Weights of a small transformer language model: width 384, RMSNorm before each block.
Each number is 500 + 50 x the weight over its row's rms, rounded and kept within 0 to 999. Layers, rows and columns count from 0. Numbers have three digits each. The size before them is the row's rms in percent of the matrix's.

# layer 7 MLP gate, 576x384, rms 0.0604, rows 466-502, columns 256-383
099:570428463468530461489481486410525616515549475598465492463512543557549479449541460484393461458498546484478468539518489476553535499470561515532520403505424520456486491459593521427481565497420478448556495529473481518431589427484427511454520540471452568431488534506492506566477534504485583451493463446443616437513531527473488471513564571480496501529563456427442565528542497537482523515566
097:481494498504474550484569575462504534502462492448505532541594546534663494538597508453512480571506549547472432474480461466529506567498624513423424518518460495422490533482486557615456462557459480475498477514491471436553528458461441415475506541511455570441506471493539464444497453578535473545442492649648507498526548497519500524451465471547526501466470550501549582405461439487485503492415
101:534397555585483572593420418535484489500549549541540490565374451432542493396521424469474487478464361515507494479536529489466540482490419476495464510507493551474508508602526496474533489453435491471524510553489607518416470499527435540498488414493487587485536479538517450537516624530514482537418455573506600567590507428452487441583426506486390420473440601485511490576569554503524556441490
101:514513551467584461428521502575478505480529520482416501498529493452576474561487522445551442544504483489533427509518406462550430461404465538463520458457464524523481500506518522547438523539487487461635482391562492423480613451568393497479469517523426407510615486518478555513530545592508535544481511494528515576538485484475502574514378454449544477543388508491488405521539515460550502498538
096:496498519598463540507532500538460576581500444537509494535480508583612458510512467485491529496461401524542581527568597441542516524504502506459486590551438413494436548513532461494486579565427479438441518539488543500526485499499505423512491430393558568528592566522483493486578486365499478601473550494451499481557433474551520608477455572554504542477500449469496422585506515564488544385465
094:490507449478471483551565339493516551461489582559546542547432573522551564451457473463536473535453604499464577573460481565461439478529509431465473521437464489522513548561542483503453473500503536512424527508432578479521534440491484428502489497628588470525435450519502557526547505506500531513450559493493535460494531490435481434439590464512542593415454435541503553445530537481455630507556
102:540502546460543514530381478419384463415479542443510476507432507504390487396618533554473468463516524457487475466525603585494454504505550476433575463384466466396578618514553512455578573512546500459447553483548469534464512479564447573530539437521497454439529495459407547484454521499566486613554480525458527516503465440478523423502571577519455501655513460559514464486417495564485437500404
101:487440595525496443535488421522539507459564592489522454503431521525490484503543464485527547578534596525457493566539449575374450529572488577461585541448389485536420586533506489487517492444546564496425484526458611571543470525406497473428546498477491544351549521553558436588531407512494484516445417494523509557504481356487463466507436590584468624595508360488471537515506532503590457534442
107:435483569516469526566576403535461468459560518497554466568524613540556517426563543530538433525527483458487507475453424484563473441376446506590398475547504449525487526572451492540484502447472450456573413468490530606524514415453411672486537456492521558504498523571495480430444466417516499508508495501532530553483516530520426528509452516412513599475475428446541550521478451604500516560490
094:418382512537481457407499404391570508485400531570498554551487524466529619548457453383548537594490411513453540461566543529565551467520467617544503571505539521464459476489484560525504595577407498511505549545484506556502571560497434480546429507514487446489571538537464460480574501566509487523467449430548498404533517487496531496555510497435507531490539532564513533500487417550504512535428
095:555534402425508450554522422498471449502600513491514582491573478468450484474515536539549603551502480595446526519522454552520457387496410397474501507448381449476527527550523514502493561509491468528473560448511463487487469562518497438495599433533547469558486520495486572481540540470500424545507551590472553456500509417576490592463538468480573498430549440515498476461509498521432584532447
106:452497528493476456422448509548480480507567515462424576525518493568516491420467459468350604493431532468576546519393468468582509535459432411475469447434575519467580446492472532542505497432499497527469548526500461554467494497548476446490460332432560499511488449515477472465523419530400552559508400382549488531484411474500465485451496481494548616507550475608478512525509545528504535534583
104:474514510474556495520489517525438569548489401575562512434500553521488536447449584590448452504568459526605531550564458493558561521466545547475499522470456564414510567558409464519490357533466527537572484531478471474479539535493540594506472437581454423497512477575430545543536514504390561441536450471465492544463474471468490523544512596520413486419536433504652483462463467541573647442552
109:507419518502421582510581426462507438535580519464399485574545506447460598561490432554547480495450518509448465473394569487496512499555362513553555522515532434588473426398521459593501437510475559582467449596468536412544388456491399532569467462514501402517517513464466524510553642505475465391543513499529493467506505443448526524489588491454443565587502507501494555531548553449505490401445
096:464452485463500438531502538485410497460596447460484411490450489505451491485566568517541616515553482367605484448413458497532535459556544509463526466523543517475481496473489539633545497412543494589474599486616436484487548500482481509468440637555551501519456500455529469521553449500512497467485516493490460528576545463533513478474454584486508470573423504491443551525538442454466576504525
093:460524523406526483500489465589557466505574415488460491464409524559549542502518464463531562459557527461622535563453450544497448528503571469555470383465487492499455570470470561478588605541533471507545443456503529415523501477471632471481548488477583449485492486559407527470483427527468425551414531603458527513507503475478482534502530473453460404456483557466472479508541449474432561542453
098:430424540507543545513484580431584551474550453491503493473498464435555509531467462367533439506591565551431468556449513557603473488459485483527465525443641551432522518465472478462423441484567436502472441532526493477488524491426428510476591462449433528536498483529526487480480424488493544547537519401509443493533501376522456527498557560450499479510451418455516395553483465448527561584486
099:552549565510502483468465515570520441495502444511515541523529499476460541580475481492457515436574590483540477495345544471470444527582513443603520489458461534538485445424460463597444447457495388472598523460516472492561451524468547499473487492468461417606579482578559603561492543526524535488511482542465429532511423467416430450550493484439559554548488534572506513447447458439579508478533
096:453497451461506404435469481587511473480574415522526507536481530527500449481527533463469393528495536497444547580519464494514466515522627515437528524513471459465429569396452503478521582493418496455464507510515464460436444562564573526462498485518508540502542563508419516509446553516524488493510499451453551571485571435506429411471552545568439562499467465396536521432485527452486545424535
116:537554508410502354499513430566507483482549473445494450479493514462489536467492571501444488555476487427550442490528563532499512431426593430496490383574458581531533478613481533448391425402563447541563506570467421472477514490451487559475583450524505516524590534506600468492514489443510577468509551454467567489456479465428455446461515411463565569509493467622496479521566413477533500462409
097:568465589520506487520510585430442538432628476486499562542449546575526527532544523569422556590562414505487530556532442459506477515546521532570465488470487476456516540469589483543500493589493471541516557503428464494529509442508524492548477415523467421552538459461552461471477537447543517477517468437595578510551519493615639419428465447583493460456510519494439434448488523546403487441431
106:489515440496479460511519529490442507521533468426435433606480529406518536436499558506529451623420532548575571464509544508502506412530459552517523520487428433513485555508444449535478521540529412480411516496438390473522430446556568477470349429547462537496563506572583455515544503565458544477580506544379463437513574545506567520496524477466510534557502509563550473507598503478616569449478
099:466426512564464514422479468619615526441484485479461541551540487585531534452464468487461518460505556526595496566512474483572491480535538521443451406492490484522517379466531539445486544437556503563543539591456549425479466477536505484626445584567623523611489436473435593512466500483635461504471512511501555469498529538499480547457468534510525556473408547435418568418486451592501488568461
106:522553547452468553435400483494513555499593473507485447526498477506542371466512467463536459476494527510545449515657477452420473557507546551517427470506510447541502496457467526493544540563495573452433552388544526534513444544478622448537565482564514476549491462556526507521412520447539617550614465466511400530532451547515513480501472440524488468478515505447471468513495397541549435550513
098:490443500530445484504459493548501420417515562405518611518489477524531505599451501507500576485492534436522495457551491437449431395453532536495419486521481516528450533493391558561603532485524558448449462471507574484456478489474501505485449561509502571496517492486401572450480489442560479490522506511481589545443458520474523545570572491483507468447526436348542462603589507519461519522585
098:459592515482556481503547474530536502505465488443536504514458568550415429483457603491421462566467447476608395528548471499543533457491507431604513450489506508546423488520499478426462441550550457420554504476498518502523494610490431510433518555419468507579527511511504487523522544562483480546422495574490573480591609454325480586503527463492459478473547451426490428433498544526469487515519
104:552448507491490510450593497478468529397613483454493468382449564444437540454534513444536478537391614617506467540519516426600470535433509556549462467538508399551585488599438432450457534490511486511518467501529531511472541538463470487480523386552520561583564531537446429379537521467474535483491380435576382422586466450462475492452483533501478485555503452520445532525545501460546541512445
108:405425534463448511447440490537491367521596645456420425462486393520447488559479380485474550476531498505588554330409490468411517468441512581525455573578573516502408507542411490506470527483516492518571545514518484515539538502438438605452559445594455476528515461514441500502511499545532554448479531487513410462490483462499527471489515441480501464480499530557510448532450508566445553531503
091:487438491490585593492464505606460482545504478436375489451549555560449459433472522542550586489481538552623436627452506483514485485438461486447575480496518490645549474492476598556488510468469479494489508502498426518648413470384564534504510490478551532653564474574514453537525486564439439547442527397463513470535488536457543435527455588536474440499504475477572573531504539447566448375549
095:557506465339451509543469581426415440581528509465442545566508449524608606508582525471530519462446567465449512445523516476591611439483546496540532473483460485552479588504454516418506527564483483475475521555448383486473419513522569510473448547370489380507476504541522535548472483471478493508544493463437443431405479436521516438538528533491552455446401477550421498434430537526485506394505
095:539573566490616474448448441551525521467487469421494482468497473476466559562454500539573418551489530452539626504514434491473397555487476512480586564623523539456468462555461473578525406538492563562453616482633466536496487498496514520556447543418544528507505528597567442448522506510532555531490505454462450469556568446483422464464519550512495538598541535516523528555483542509509508451486
100:480478596435505503348470512553440475440485451407430499469569475570481529531510509480475431513519513508529486526417498460534419604435513547510470521478586449545561542488518440524450499626481507610527464502484560442522528401471559509510462545462493508468528463570522558476441431460467499583506437595465518449482440526495487547417479604496454476541542563458444375504439487529529385548531
092:502468516444498396454429538481552585575460595506550559487521483545506451526528497606443549516436523438550581457469469503425550557503540439500522552524587560535497469518516512537437428564519468452455388521487513436509514530430515429518514489556477475518479580488488471481428453495544516582585512605470434447465453437553494496473519460519541524509557447585475520493547335517498384499389
091:495450546456446486508543500453448460471513498440418569478541436535486489568572484453547532533384515532509528504494502495424486482479498529495410497537453467401456464442555486512498604499438514569450394488439529515478452552548434432426480466596545523508509454514480557542518517582550502544488539414473458448525463554540506579512552455509478479459488563435430431522528478508575534538580
099:478397460563483432544526481511511542544507437551480457420442486452465503489463552553496554511363527496525448468578541512594488470454426513377553492605430506439492498490451573556458502506437497501493486505521556473587426551415471553511442466353584414519518534508474570576422562483479447543534454435500532444430513505463439525575488527478384540554432447506544486542515453543469533590491
091:465490463511460655458395446476382463460561480535473432537420432492524479521588490546510501616523556548555578555465531456491490498475473436518463434489508473402486507531503461517480483510543545525549576504498514459519460476457486532461579431469495491563534482512557428482435449613494477480489488422456520396509529513469550509488465492415488466540513417480499500544529480480582489488571
101:590531443466520471450485558395507596540534480473479498540487486480538522460538541455477464548515502514561533491498535449467455500440478440550566560556530488527503519502537520545397544449540390534511457438585469431441444567445490465571429514469435476484573553488425458521411565486518508618464584406474449461453548523482449503419505462525441571408448438539459492449412455514536501512494
# layer 7 MLP up, 576x384, rms 0.0598, rows 466-501, columns 256-383
106:489525532388515559473399531556500528536462435572564480481456503466444484583386564566392557510461505563392444489521526463524510455488547490446517555502409579378449483575528601460524511404476429450554418523426533515516477552498613555433490569479491541582638485425446537607537479546490556520517560510523423594573432546605536495529516449445554529513443493503466452414475425473408546461524
091:609565483442525527564496521536557492467507431557519459443495496486512468465505416552493541572400481531498442594472548437440500480423417555551592397399568577412459387499448544501502499455462419510445498648438491526558553559548512536488403490482548521494464465511494565519463514504466486448534534491581469580474476472409395556467519507513576543473487436551429509518493488495472478549570
096:512603496530447455490548477578433517444638414447445419603468548580475537589508441524512527532395563529474488485448445409483469540453560531544497561525445384524491494604463486553563487500481470481442452480567472441505614582554483542508477496577465427401497405595448475473522523431472521483414489591552513391528515509529582462524490472433381478556482476507430480517456486480517450478536
094:504506470479517447549495515488430508529441443407524492529452433559534524521418492482456450422543540506554555471445603550525562475483526456484560547567504550375570476473508539477431482545531535519518585518487503503485467417491484461453491555440503468560535539441565438480363461591434503520510462488539461481472512491508528572376487500445349494587533547475487486393504503567495442403461
101:594569513405537507518513566466460429442542512465560573547518504510476554502522499463498512529540548533446405459471511561584600486543460529494499497460522507496548518476496448408531522523601430512594485522470513510515557583445505584557511472523463458468526446446582567572513530421568465501459481624522452471527380502622639488525456471508503621469473445513503552401570495548445465546502
098:447584479419571618461523431500525473551475562451472501497531483543564497542553430510486508402379545413594495421485463443474484436515504472467501478444487589529471530464527480504487491493509459628509507594397545476453423438469474466470467451519447496431458443549507494524576527530572534523466543601474607412457565533460427517503524445482504554539434488503541536538525455537512433469516
095:520484464433542454494519494468562470527533537399444457601465468471514512581562525561514539587577522454468429537546456505494427422471551491431550509554465576496502491460416479453505441528550478511405495428475557420497481452559469549487535497462505425533533529515499541569604567485450503467588479436523479480443489493590486519553489428533465509448448502510472558560489503530463465515500
099:522359579575520509437357472508447512489524543488428578492465554473506465564498519539443504520556517406447566499476507581534482447539450513399556574581436484579482533562524464458494541528439475528446549484417577451486497521425490407529403510528463555540539391496440497447449464564537563601416455451524450549437535497422476537482580583547436526588497484543438513550445538529416445610512
103:484530507475523526487548533431546585476603508546491484499539504593514462467549504496480461465598503509566544489537481499526586560411633422458547427509520493591516514459445473533493442579463498501606396475536429597562545522453428616487452419502481458537493609458509511428468498513477445528522454516553534431437531440483526384466512454456524555479386491524559495422502498508546597532451
092:464543507483438401534552503408403519541430491495410466505537525527474519391574556556360439518516551490473473524454433484503390488561492452451370489578432529474543518560501525551558605456480436460519422504505518542508534448495515577460549461501509572454461454480439458466529432537429451415466456502473412505486422476484466576517582521524558529554449569545545529551489472395491483453492
100:426522574560549521450485520443547532542490546476512552602563434542454616533568500468499622449549512500422505466463550482433533401422513469558511505538472527520500517489533489511502471554473540556508414500451475494434494460532529372480550599458447528601603561434573525498541547537476553416477405606611523566492432501479417483507461436486513563484519453535429504426469579573537529510402
101:518492528535521533577487559545582481386560478512480439498367483474466524560573579477442527535472431622498400479518499565520514434494514442460429548507516424429487529509567554388485563620514484544540394455395470561518492493477509458501512511576422510466526466360556474471578518466524418485489508395537495447493473480567470419495446483572440475476547418524519503474472510448505453608494
106:468539576521384492503581513532549453457416428515593458491494520506454431547457512578568472558494533521474547468485519468516526567451532590545484524588505489484555511459537526513601442565511498557581479478500559512496655504417513492353553533569516482449486482611446494541457544511518412519513532480438484533591497535433513472481533513569529467434407518545522463593506397461454394473538
104:459549556477508556601493476589534539578525514456483510486568475507465484419462565524456579488511442478509621546478498531398497412524503521566484471493486593425538538558469434476490567465462442470531642519472577482516431548545577507635480513437516448482480461442521544457458410487524495525513559507421484549474463566414510412509516519557492482440585516516574486579604426509497463488475
101:439486357555552501437476498558494444477520465447411393488522505531519457504415584500430425502523570583485472506526481432428541546601449468547476440500549385478564516499500526421490499529509495491473429522517474490544557536521461531493484517480441513469569613504456582521424475537503546492582542524485515539532510571469452494511482425562430436483585506514511415522497485542577479491472
097:532434500581462509501504492603483487552511486441464481542490456529420440501548639558410443532437511525458479481600499539497499500544502510574442487504458427437486436501525622493489497476489415500603492469448505454538454515500464529532555519445533505438489470446505486534466486595656530450583529480510517516464535486524617513482565515519542457574567568523565467507457466503510534580481
091:479513495590427552508434536517571450577441513530519426522517560556508534517506466591495474503560452547451575561445459550504501556460524482496516529532551443446506479453476493489514535529430568543495505474520369494501547603510507502535489488526527424380505439413556474490452535547449586511413444442472568371496578524563448508488463440460501470503491479495493509506498591635453549430487
096:538544608517612495450529402549479433436591503523434527502530460469531465502532522455534519497479530607520461529557521519442480453595477404484551490459460471580469490590528524519467464425527504593620513490455525473556519551389550444451547458446481552563514478484404497533482527532470462535447483553512486532495539551516530554517482547429532498485585541489491560497473535433594369441521
096:576562522455574383529510429542578478542461458568530506486499508582510437559507552564464366585482503518591593514576562461576512522503544519577479589525457487556505466479507550557504512486522435457535507510466452489496577533524492344427441500503444519397470496431557569427493532509464401545447545517532595569474524484527539501581595464528434470496510498360501540519560382477489422515547
109:509451467463498503530488576543461437501506510462421548548502542502458434524533435487416459495466496550394469553495476375539467508564562533516405520457519393402475495409493465590434579569493469465519448449536528541511469473592570534486438473511451584450541566455421544414551479518539390470513381452520447628430562451493555460562494445457454555408475442424553497531431544549481504507414
097:483545483509511526490517478511464458450568549543587544546449537549516476480562514458466490542467544488476463523491464511484513466440359476473505493522474516523454573481502452535483498485431493495409497466560524426466518456540515533546485487504550478504473487542468535555487461410593414504521544668430508574490436482586509436456576479464412461381542471504493567560504539575466557537577
104:476442591607461523600570433472475474460443546492450582487460494439542514534477497458478524561472497546575465511533491548518496543514504524445449557471501435485532559564445399509458519533414427506398549536529504483551508488480456502418519469463457443535369517480525523515549434497559651540493416442530478421420527541554528537501533557439481528471509445413510598511496434542493455472451
098:517447485439433587434524397542606536466544519614591572523494591460479595571490438486431417459457566526459583450489523532556493493491524452404478578394502522499544442561503543527568569544433455580473529518502503482478583589535463461531411543587488412437412508452467537526473501416495513545492399541638486474550533446443459486489534452404537501456456585410572617381497503470480503485554
100:544632641592552430488448510559490471533546518404470521512564457547507512498473493555496525571568430476456534516531409558576420467557436510423465491522463574449526535388533544438539525604471440578507447453387461462465396461459447467516541437456511472405456578458493544577530525476476577593496486520504511511465567483519492529476488532590444501610528512393582439540513478469473367504492
097:460541383504518593512469490485458565541534502493508515468405497493502483472540438484509497533579495496479499503510472483453436488436516500533530547398550504451501468550566373585380531493582492530448490452509477424590503502555488486427604480573468456421557531482512522523559535474600573482546516564457526522493483482544509394528532465598543548492450468588494604561590503485426547553526
100:534505537462535426541503582514536426429470491622583520466527561476470510499595480468490525481625437564425517492504519376496515459444476559439487396493540464525405555387490583450605538509488493538440528486446569440515548488556482476488504479477579512495448506477460562482520538474470458444478548563609487524503496478546516529466628446473487507505563524503584424487553483465440589508573
098:560474577493636489514556485463455405487509500522452421393469433533489566464466489396475371559440529470504533523491430456479553444526526533449479437544548577599570474498518585463434490446468520531454511453511528480574484523530482444431497465518460558616535461583519499482449478512483387544456484472464474502484462516569484426430527513518485488549510431521619551470462471482446545587525
108:514459391383516446527469451546619523524577499495432449505495472460415477517591461559474542497514530439466497492438522549407465447429551434479466494442470563529379499396430459560457440451442527493459508477411435557462593536540473506545531538464561505484529482433582538493547455479503479588544470544531374409467482472438442579510561411524512507523546491536440479558512460549464487468510
119:578586476464397426456416502415467421576547437486508475532511455447493501456466493546565515467447548493484517450544474511492503558560505650453373471486587479527394530417535556436554424568577509435416498554553538505490504487583476484543529518568428473443540455493494558583528474491577552507495523478509497578551530467531506554451558468457606448484472520521413389523470502531515446530455
095:540529492519594498515534417464478461494548477538484501438448454522455510490475556456514521465461429511509576440420495539454561620516582445477500453415583528477563498429522524486496573504469487539549449510490496431512479515469506532448459467461472545484518457463482572538422507523604470512461595542434491510574526446423437490511507386484514500507421554498481555526537465510505548439515
092:499436458541530593453391540419481475578476474477441521516402454539414437625398430538624561420541456538473475457543537426560567574444544552397544461532432585452432488543500556532518454572564581363492463553425534418478484442462378442416471475464514519417529532466590444522468350513559508516444526489546547572567515513531573478552500448515463449594578494487525510523510462440450567534530
099:517459466498492533479475493447497556574498455552479453452526484502496426524392537537601570459438546498552524467495547552562512443418487531512426433533552498435443546593494567503468463493495433531504530545483465465498518470498441592490466483606514457504474555595484483463472460446556489447492398418473504472562537560457505469421533439469547535526545491445625580532477483431446556468476
088:587466541554548519503588427486619580481376469467557558492489457528467482502581506608502520514566457465503496450501482482516546460428584508467470484466425583371516541440493444565522487541500512522548441463508603409506550512522523536588445464585532408555510515509445438457555477563594507498514498582538583546473480572417433514528518454418532498385412495461454505458465495496443533512421
097:477407521610453504461549500484539499554515456440450513491508512513479426569509549475652473495509421507543535445503491496537513437511528515418456501489466509506481547508529446576471431502544460644512464487486463526374442498519519464450536493521580571460470448476458495451512443557570477491431532595530506456436492512480582572490464479445497464514484432440462448459639439561521518532455
100:436527484507504520497526508541558496481567514535516481536476480518554502555516482444458421473476509473491484376539578506569546522559480461407506520494517566527540483485494530503472563528415563430567481522517553409488453531569539481529488579442543465519505577431505488540579505636574555453570530450429578417546415509439526524460543531567407542473477508495451515466481554586591522491417
098:549451547535496597500546563512501492439517503490497536468522449422526474388494508526481477580548454476554618551544522447490518558458466531521477499461555467449528546513561459507623503518479458603380550441485453512519491549453537501514405523497589409558482521520442618493472469538515623435441581549486564522539535465525410443452534413517556538437473457546436461485562509471471411551466
# layer 7 MLP down (transposed), 576x384, rms 0.046, rows 466-501, columns 256-383
096:458541482456468653522515403607534510454501523434536505529507475438489478470505442496562467554527476389527582601419408569556462511461454565538466527556543487502435507484439466474459509548477491468443512489468508544515545544448453417599482436540561524399491556592462512451478540454502512579505538518521555467560497480555498536414539504553540523469388512490583474485433473425639466517492
092:585546516621551495486617632543478503520608557406543449383456522458560475479401510432497443437520453519483509562489508514436494504496448515526408504504509434422577481476495417489470503438537495521487471542488464508494512442479429496505526567513600526437481551481536428586515474509477528561482461548486449430551495490522477431548469507456515552426516450514503534415535551486494428526539
100:495442374416530490448532522532528555537511461524411506499525504444409516461532465499538527488451549455397489530481544540491512505509481504502565493475559439442508491480442540478572503486557470567545461484535508570400489481455379464505522539529503552469497541468477581526482550547478456512475438578502526512434472482482540537527553493476471415517515484382459467482521484552507532545474
099:415500449363512388524569478487551526540439482447477585505538544528529454444394481589437500560549460437398547507479547606565451516502463498433435536581507626451509449475446567504518464399464583568510502545568454488410450632507628527482494464530466397506505558558547488431444620524485574497395511502418502433507524609438524524477585501464404452465556471548527475562417493572423450576558
102:448540472421540347595523570470500457472559509517532469537529470422559441440488474503512566469591547451511434510494489498530516499560472490490535538489506592478479406523504469415478488489480528492476547515474550499490455508487489523497529502489498475504492493508512512527448509614526436538516449594492460440485533526497554518617438480556469465584442503534430518504507499580486484482517
096:460556554584591333464470443558574506490541435538442429482565497553450501486482619543477498513547423513413511509606600495510596469483540540503432465490611563496430489543497453445484522546543484513471504521549404573539635592531530538492519445491510461527438450404522530469505464399520460540527471481534496494507535505525455567529429482548454526585522502556544476450572444488476520519479
098:526400538512514442525544496549574447560552534610538503469488494512471530472520523472508486483547551560542479502503483495438488428467585476555527499481455526474489374504570494513519455522522482455500589485564502503568420570458583479605548515453511474460428538568509509507506481496515535436450540510577535443486545472504558518480483452397508547415497501489500519419430578478515521446541
099:447515550497422636476591451623563479562561527535509520564558544495489515530630442527527523435476458504535500557472504507488506516546491481504408541503463446482505495439525498487532457421477562506568488489501423532483505483486447484448537558480468396450495538481494496451531440434492464453587586408422451440537468511511456526444444417421511522506495445456590496448445503424621469435507
098:485522472516536496449435477553470430397555457583420537513505547534552531516558513445448507537568404447452527512500632567580587409543594500522496408572538444490589406544512565508554521467561524504571486534550473510566565457478534462505431549500410457500576488500506510425495500419495471448509548550504507451434474479508479423552489501405522493483554488377444435418596497487525510515530
098:490546527583490603464560583499511495478546503375513496565445553486492524561512565493487428427471495477570589461501444588517486473539499508528504485476541548444538439480417483490432433507464477516414464581463605491599501596527433461611521529556525589466557568499456519458516564506517466472483457539463480460475588488474467467482479530434526504549482488400472455576487466552540506492570
094:497480576467518427486513448493496459442486461544478489503560463544434510433374589478549531535553488452476477547549458427572622556593422431531488558465540486481541433512486552512580532594521524472522482545590591472449505501464502467496565572507443449434508522428582575450596495542473461479461514499487540532491519492429472464501513608446491508374452502564543503502486481480411484513393
107:543480516557526486498528444521519481482326495489564515451430460471368441514527475465481475501551429511553444527581437558460508453633476465503493584482567474516439534456570504593479458459599536453478470375502554421497418432496574514512422573510467487434526470446514490403500530494469525409483595518526534559371440499441483432522479562581479481436459584531520497467439607572476471467457
099:646502406476573514524496501516535432492560401585620443484524413535479589495480533438465475577595437473474390571496516579480532534567584445483497539581478514559451529565503585520544478407426524564471532446534499435539488476552464526512506461601486513537486509510513475490460569502449485573508440481469509560616512489561459540555369563521521579543416472486456494471514572592500519572473
102:522539529445473445572517464519529438505510466533456400535482558521543563469549486462488436534452449469471675484561559545472491547519442531517531534505501499516582519512538525527502455502511484550478556497534581497440513522497524516509516560490512501398439505507507394499469445448494480508446614555455537465529520565530597484555458507532597508577464470553531522523350475428474540399396
104:441573529578361422473430562490543484625506519450494635470570476490591532613548546452441444453566513509452521478463564549580453500502466508500441479540508462557503468528515442480475449461572502407571596483543430509475463501495526418472563488406510539558485424473582530404480426472521527484539543428537545473492459570530415499540539452506535482494490409494478502589447582503524495535468
097:479473604470486416560488529472530458453496394534437444503505495534463498425535425460506508491439498432547434485569471498543548586509525424557475570505554509370501480541485570505446509455572496501467462430539433478460515439509484572486494533496496483434547578458443530459484405597433430444516492434539459512488525433468504526430509599531460460484431420487479508479484479565502454518538
103:434569535531591444428521477459459450481461361464601538471434497421531506574439588513509505477488522563381459553466512484524486570390441440526527526578610531456505501502572494446438539526461482430469429522456477397501469465489491501541573529506565518430523506468537591543478471553498460645598469575463476491492497380579530416528554444478521540522513478449493527536582544417480591456453
100:615503492614547571491448526524456567599568507542559579432485483412499435545571465533470425411504447607516422490499516492519483541484449424428495490505425502473497554519577454482456426416544474491493535517462449563506512515520521467414494484608593496515514506503500520533605532548534468536466508492431486450546515531541555603493477537436546377531445461523473553516541499550623409420449
093:439399477385471511489442536478396545476491522484499479546532538531460582516601461395481523434425569533562510493510553520476494559548428463513478448452633555514509449492472457515547479474490541575454557600496466516477486491607555470523509542506528430518519453578451468466442530556407464416502478535456473489452497479460416490516445463437564450552485570557594446477534542584380498480490
087:499577508504488202474497459487461502489535495526557502427485492518511513485479524472474531457561438386491501457509505603455504446466517418463606457530437666540537542586485462452509407428548471515464539565457498415470533479409461491487553570538530432501522486551605474530447508509480527450511566485462528416524455451498469487477495506552513525603549533567443534524582507457522527496468
095:503553483580483471455513499472424560650388442541572520479441502429496626546539477548456539535447484506522437510504445472494427427536507400507465463551512474521474402531540383498475510487499597481471481426648488508476472525535535563553547485402437491489406453429543486558455399418569615479530488485492441437403492476523533450540465580463464404519438507466621448432468506542529412457431
101:455470433539497461471428517437437444400543457420499481480505517392491553502440577593487453473516483627563463467533551490495610493580543559547522407521511532446535385407522417592518441531520445570473523527418518510492530531533540514500529584443563513437493531509573444420561472565423482474502431490483442423424517549543495471511482537482428570459518463491499475506543532526542464506480
101:508526391433534495469530463519450399547478616495512564525501537520657434610472531527564603460455496525525521540632527523471525458444533497415496536544491457407502520463464443601494546448438516533479573571587566507477498566466472453572440512533459520454533501458430553502518460527522542528473622549444460504454510461547479498445474438452468541533486549467510512486491524587544512543518
097:452417509520534501531454474549547479425521486450461494465480539539550445477509623501502522455541462516479523468476453573522526422470481442563543458422484534525576465473386527513463460558431419505587538572444477495466531542498546475473487473417504578561588529486521435478524474427571519510454468493588556556437483533467574534524487539494546561501492492522606559503486437496577554378550
099:518472469423543607467385538493578507509535533494440559507447604528505509455533519621513549541552489514494464510485482491480464500524491543471396449466456474530478441487561524378460543509552450609547493486458642445498607535471466460492489516546502489462506503452508510425453529427544541456528499425488421500558582538480491444549417499497498498455464459556569446492540501454562465435485
091:433427456545506617594522567455490545540562506467464492517485464560456533472509464507520513528537561533525473507358497459474476441470557506563545505414569428547531498425533520561538475523536528471581576480475556559464493527570538470543430463442440500487427517519491477495460520574452511572441567486441459568522491497506474447476498609566518474536447473524613521527426456547434478441468
105:533471523502555614450617533491512481557506454520455430512548464512500530536532502591512543579451495460505484473558550588468489509519555530423505654386489518528454434535482528472493534397525511492456522472451429507538430461492498353442502436411525470553583556535481513568495499553461495450477536548523498520473477472500487588515526514483499578429467514431486468581518480445469449450315
104:475486437497430423582532415560553530464544496456424470451483483541428471552498441461509523455529484542539442499591542494480511526463527558542426547563521542506467505565516551543499504317642495541487480522538575521548462402467503473450432521505501540508557423586438429524570558528522438532405539495506541488402580475492482533493516461504569578558376430493438455559478563467482557473500
111:416476538474426605545479525414470568593461454507504508464461511537491579528446468595565500450579480558529478555450569454483548462527642542472590424528571563479427503523548469440590531568501491469465466497488464434470398498529534486500466458442523396559490559516470470472466439487445456492457515623446452471514471489446522495568515557509466421515506551545522562504421482508427497464590
093:484441528533562532493454629359579516523477528460539565515522484501585517424550482514537483605646454479464369529500437515480472521519500487477496426572494511497389514530485426457513456516463469514507583453462436547426545460552506502584551482475534500469483533503469484523548569445394485569474504502604515524437517503537471457517600427543407536454463447456524589497544499487522576504522
096:478560575538504548508556538514439493477515453429502457562549505526416523456572384491526485612509475408535591445505514467528463589471510521491510473578440510488490521483394375526613578497493575494433566418627532536477556430537469481599406530423537447477486496655442527435510559545486550402545576405471531488470526544404498478470498460485487512544470463583546506549466522508513458464558
099:439463559511573551443538545414413518504415495425507487484499491491498489517510486474451536564545460599521574509438459469422422457511469458454487465521394457395463575539372522385497472547577378482494494491480437510488480464453446522496428526438517438529530466480432534536509454508567533545528514568454506555579520493508462519512554557508459544489563472506397447453495404526419520580494
095:576583455527527471505514493411504526589503464420515481586510479529551509462562426545557473499485488454460588520465559517430533563403422525384392422434430503571516592510470457576487460557486418465493487465616564473529426584484515571491499484563559486560563395571521500429516440518452513439480463590499463556463505429364470557465497401406510526587491478497520553442490469557553443510444
094:533443546558514644444484591440403447519529463469424453498505492624406506495414461479628504592496588494500447492551495523608523543544520562522605465532460462563469452570540455536565574556493590460516415521634398568501479548574559427472545561489424447497426509435481513531432542518499511470491500426491539434422478505565444501496487483518429571447487491560532464547473577543511558539460
099:466483450458593565468473534483550465440468453501492511542574429491474452473555509523493505519455414437429485511503466575525524488570450486474562483466568525495459558558486469482334509514419504465425492537556427548522437493479459591481526398522451552510493410440539627614556491543522509504485496475534585487507509537461480517468523493635471463403473481554444559484512572572482559504579
115:464507508481524305430557520557533461564527510505512481443432540469491535520516426462514495572487479433564571507475449519476513534439520507462514509516545471533510533515484474498456459487503510619466587529557519510589547559453474542582444449481487422508502535485516515390504629498455544494533487466454444554477619475525436516496480517525512595433467505471555484524539572537503420489418